config = dict(
    n_layer=12,
    d_model=64,
    n_head=2,
    n_kv_head=2,
    head_dim=32,
    d_mlp=128,
    vocab_size=3005,
    activation='reglu',
    norm='rmsnorm',
    norm_place='pre',
    norm_eps=1e-06,
    positions='rope',
    rope_base=6800.0,
    rope_fraction=0.5,
    qk_norm=True,
    attn_scale=0.353,
    bias='none',
    tie_embeddings='early',
    parallel_block=False,
    extras=['some layers without attention', 'local attention windows', 'gated attention', 'capped logits'],
    init='normal',
    init_std_qkv=0.0625,
    init_std_o=0.0,
    init_std_up=0.0625,
    init_std_down=0.0,
    optimizer='ademamix',
    lr=0.001,
    lr_mult_up=1.16,
    beta1=0.9,
    lr_head=0.013,
    warmup_steps=290,
    schedule='cos',
    final_lr_fraction=0.0,
    batch_tokens=[8192, 16384, 32768],
    seq_len=1024,
    doc_mask=True,
    train_tokens=122900000,
    steps=6610,
    dataset='wikipedia_en',
)
Each number is 500 + 50 x the weight over its row's rms, rounded and kept within 0 to 999. Layers, rows and columns count from 0. Numbers have three digits each. The size before them is the row's rms in percent of the matrix's.

# down: layer 4 MLP down (transposed), 128x64, rms 0.133, rows 32-45, columns 0-63
# gate: layer 4 MLP gate, 128x64, rms 0.172, rows 33-45, columns 0-63
# up: layer 4 MLP up, 128x64, rms 0.156, rows 33-45, columns 0-63
down32 109:445437443439548595483579594502474447418447452553419543447502476434523480465488433404491543513535524550555584516525446493528543527472567533508466527454437519592524530435524546605515495542520481
gate33 105:553453431511563569579509511512572515528457516538485568515429422429479449479465509518600381477517422509550472416466562525482549476477436385463518475570487431561489534455476521504536521475558433
up33 100:519457591451536568515506589614405576453501482529475505502502495500517479493584490436460597438436571456450612486499501478505426514462388445569545476489525456507465532519481483542591525501515479
down33 100:419417494484443543514446616496525526522450522507491436486531562504520545513491507534500535586535460501461462522546582558569507434520547590490514555505610515461551454498528584451605467577586456
gate34 071:511531441545410439589520533526367564502411500452468448479493570506516557534540488399528464373489453478465492518491458519501380458556525551480494479589550492522480515497584486495476544550461516
up34 069:540493486532456564533412469535607528536550602498563489518497545530544496526513473481469397468450507382455513583529433416510408432452526566529480524509558520451464560553534511483582459556531457
down34 070:430385594534454489472610482609523611464444512540444485506476524416449438532511525542565538527490443553469491493484540517586513539532562462483519557523426484502486474544512546432582498496568455
gate35 108:486494448516646577473441501584506514520428319494472561414537532473411491509506529486483478448468430521526478514483537576541529465494530451489497505575459545501538418532536511495570547478457514
up35 107:411533465492534567482471525600581516384484522581505588574506497502418463542594392557507524432568497462432482526576523466521532495458586493448478544552559464485501495439492547498501537454515497
down35 104:495502575375626582461511580523433503464501538632552503504517547429495513461556448496506616518473507630504576459558557511428497475507529513509482485535477465487546484497493527519532448492533491
gate36 097:471581506571560463479481506532528588497496506451462530549361445518457549509579512478460544559512555519468557497423543439484643512482430480606504592497473521532459438416484504476524525480513530
up36 088:480452528518438614493450455566596482448614553490452420547462432409550516512506473519507494602464619499509454565492515480554575504499581489547562554490450537426463488469540476493497517489464495
down36 097:533590482507531567430366481390460492521565529560476395551514507458528541461471509440546460529449471474464436568496469426491435427452495534482537476554531530483507427592499456467460451541433464
gate37 108:538473434559581498512489447508573444489477543504450549536462546468513498523472426532537416560476428475462576477431508529599427464485554454480389578516467581481545470439466500436559478426593483
up37 108:535453549524538519493469501512535533616483555507472436501511451520459486511485500435624467440459492484547423574514448477453583524540477479416480563533542494396583437428551406465495426535432477
down37 118:492407509468482510462477385500519473499541533569368536526429484516508555487458518479449452421473457416497566512425582514480537561506589474570443466560450496524505453557506578477587488444450457
gate38 110:526524426517597507508563494578513570457532517531538542590590501446471524483494535529558411553541518474561511540419480574537470537440547476482477504539608521509505486530571435415593518453516400
up38 126:533528513565466509451521533464566506396543494590502586446549427496487554471571472503423455502472493545499532574501579543498538491619464504485514520522517541459517517584529504601622425561535449
down38 125:504553414390613591471467573453482381481535500496512465481430508417498477470470525499579527510447524530552586486504489465420538514452505512521464515518415542557552503506479498570438501382520486
gate39 110:466471485530605536484488445507476468480496523435360585524396446456494477485548523526549516468417462434555471469462491438671472503478461472544521461463475523509479513545524600455521494488534436
up39 112:562456554447527566491468549502578500477487556532509452650497522468388604528539504490517485503448552465491505513527581495537545460548446626522462515548591449447530498544517525532428518436444508
down39 113:581598449473536479623497444468467473449465447534417549549525417395509604465483488475543486521571467570455490558515519496567475443422512488509515454509589432559490544502466438503509450521457457
gate40 110:494446466527567482489494496484513551472437519513590545591434574477426533555497436527481523529452445495407524555512645474512478509420594530535556489508414467536436458521477596504544507435551455
up40 107:554496439496596497478534475439520480564484521486476531520524489471512523555584415446512570429449499533502491492561472599547527536557537611543436444456475539506535535373547506562578503549434588
down40 108:475577573402489568559574562460564583482465510516500421520459470493503564508452458569480492498600480446480544540532510501482479622486488494596551446488459569465429460497554556485512523427561436
gate41 092:576542447586530490498480421447488536363453539423520508438430410473490390509517438499569445526564467499543567573435457465451461480499511543510432526484513481503579452532568503445512443528526474
up41 091:557481461443480465518499543538507488532506484566381539511524532503557482403578521580473451547517390477506507406430550499511459521477556509548493579567585486437482515461523427548582432547521412
down41 090:421469612465406444547537507412565623459506597503463475503497525595487587488511520546499518531546424458497525461443487483569415553427432604519537555470507504475487481527517499452516503485501486
gate42 114:441418416575571538538530501507451489451498501467465440505505480471494502443547534467495494528519485546552464416364416504587393505546468484535506443585430397515541473448505556446510441455475469
up42 125:537527467492451485499544458551459527570516464498528521517460543560487561454507478530522488499535579543567621483437430445534570495590490565581594553503530433496517511610496580501512568388454466
down42 128:501475473477521586485477482596471438522514529426480549524541464543452537539464546452395463476496517682551524473363497476516561620522497547514489490499443487541467467474509523556482573494481521
gate43 099:468413441552525579538555465534519460437468507489452571544457493428455450451433444573529497459558497516442568517429437549491482531468505399474519494543584491419548526570481539412579480431524561
up43 095:384403484445457509495424459497537441423558521551494461483496548422508476474596512414499469522405452575500460499623534508492468603543505476495456453530559447511425475453541502559478489502482546
down43 102:492600443422475544505461438510543529532497448564518458565454476425523532502436512517526473435437515514445528517470515553490589574457397520585466520561445538496457530533448489446477482383374507
gate44 077:536504488493439430541531550510446584421492500492495532477466605468479453592455467541459460391446493511579504485518484564484434547504586561546483475455451456509573572537544466519575438534382531
up44 083:449487480547464511514514445522604470487392478444512530506548427546460603448524616451515550469455462532579426504544561498558449456457473515581546510566456479478613490504448580569514502502471500
down44 069:492416423481496474512406630454467320522512557494527446532540558533513511556500491498444550553538468575564529473539454533470537459457572589468511484448523517481538464466480542438518546540532490
gate45 113:566533378533578568571551485517573541441484514536419545420469430468507539548516525538528534522439499462383549579454515449514455471510459549470462484474490600469482489555471539485595544456557490
up45 114:469473491543508485443474410590584517449469532552495478425531534517503496494630502527564430475533425523467471518491550459444491470635561545515508443488647464456539466470510513448573511505547528
down45 116:470555518474556539508430604524456443525548521618468407521590545562420568486498439458485499551464489617503446538476427441513493496499451583521532418469506480541485444538444504533425443475510510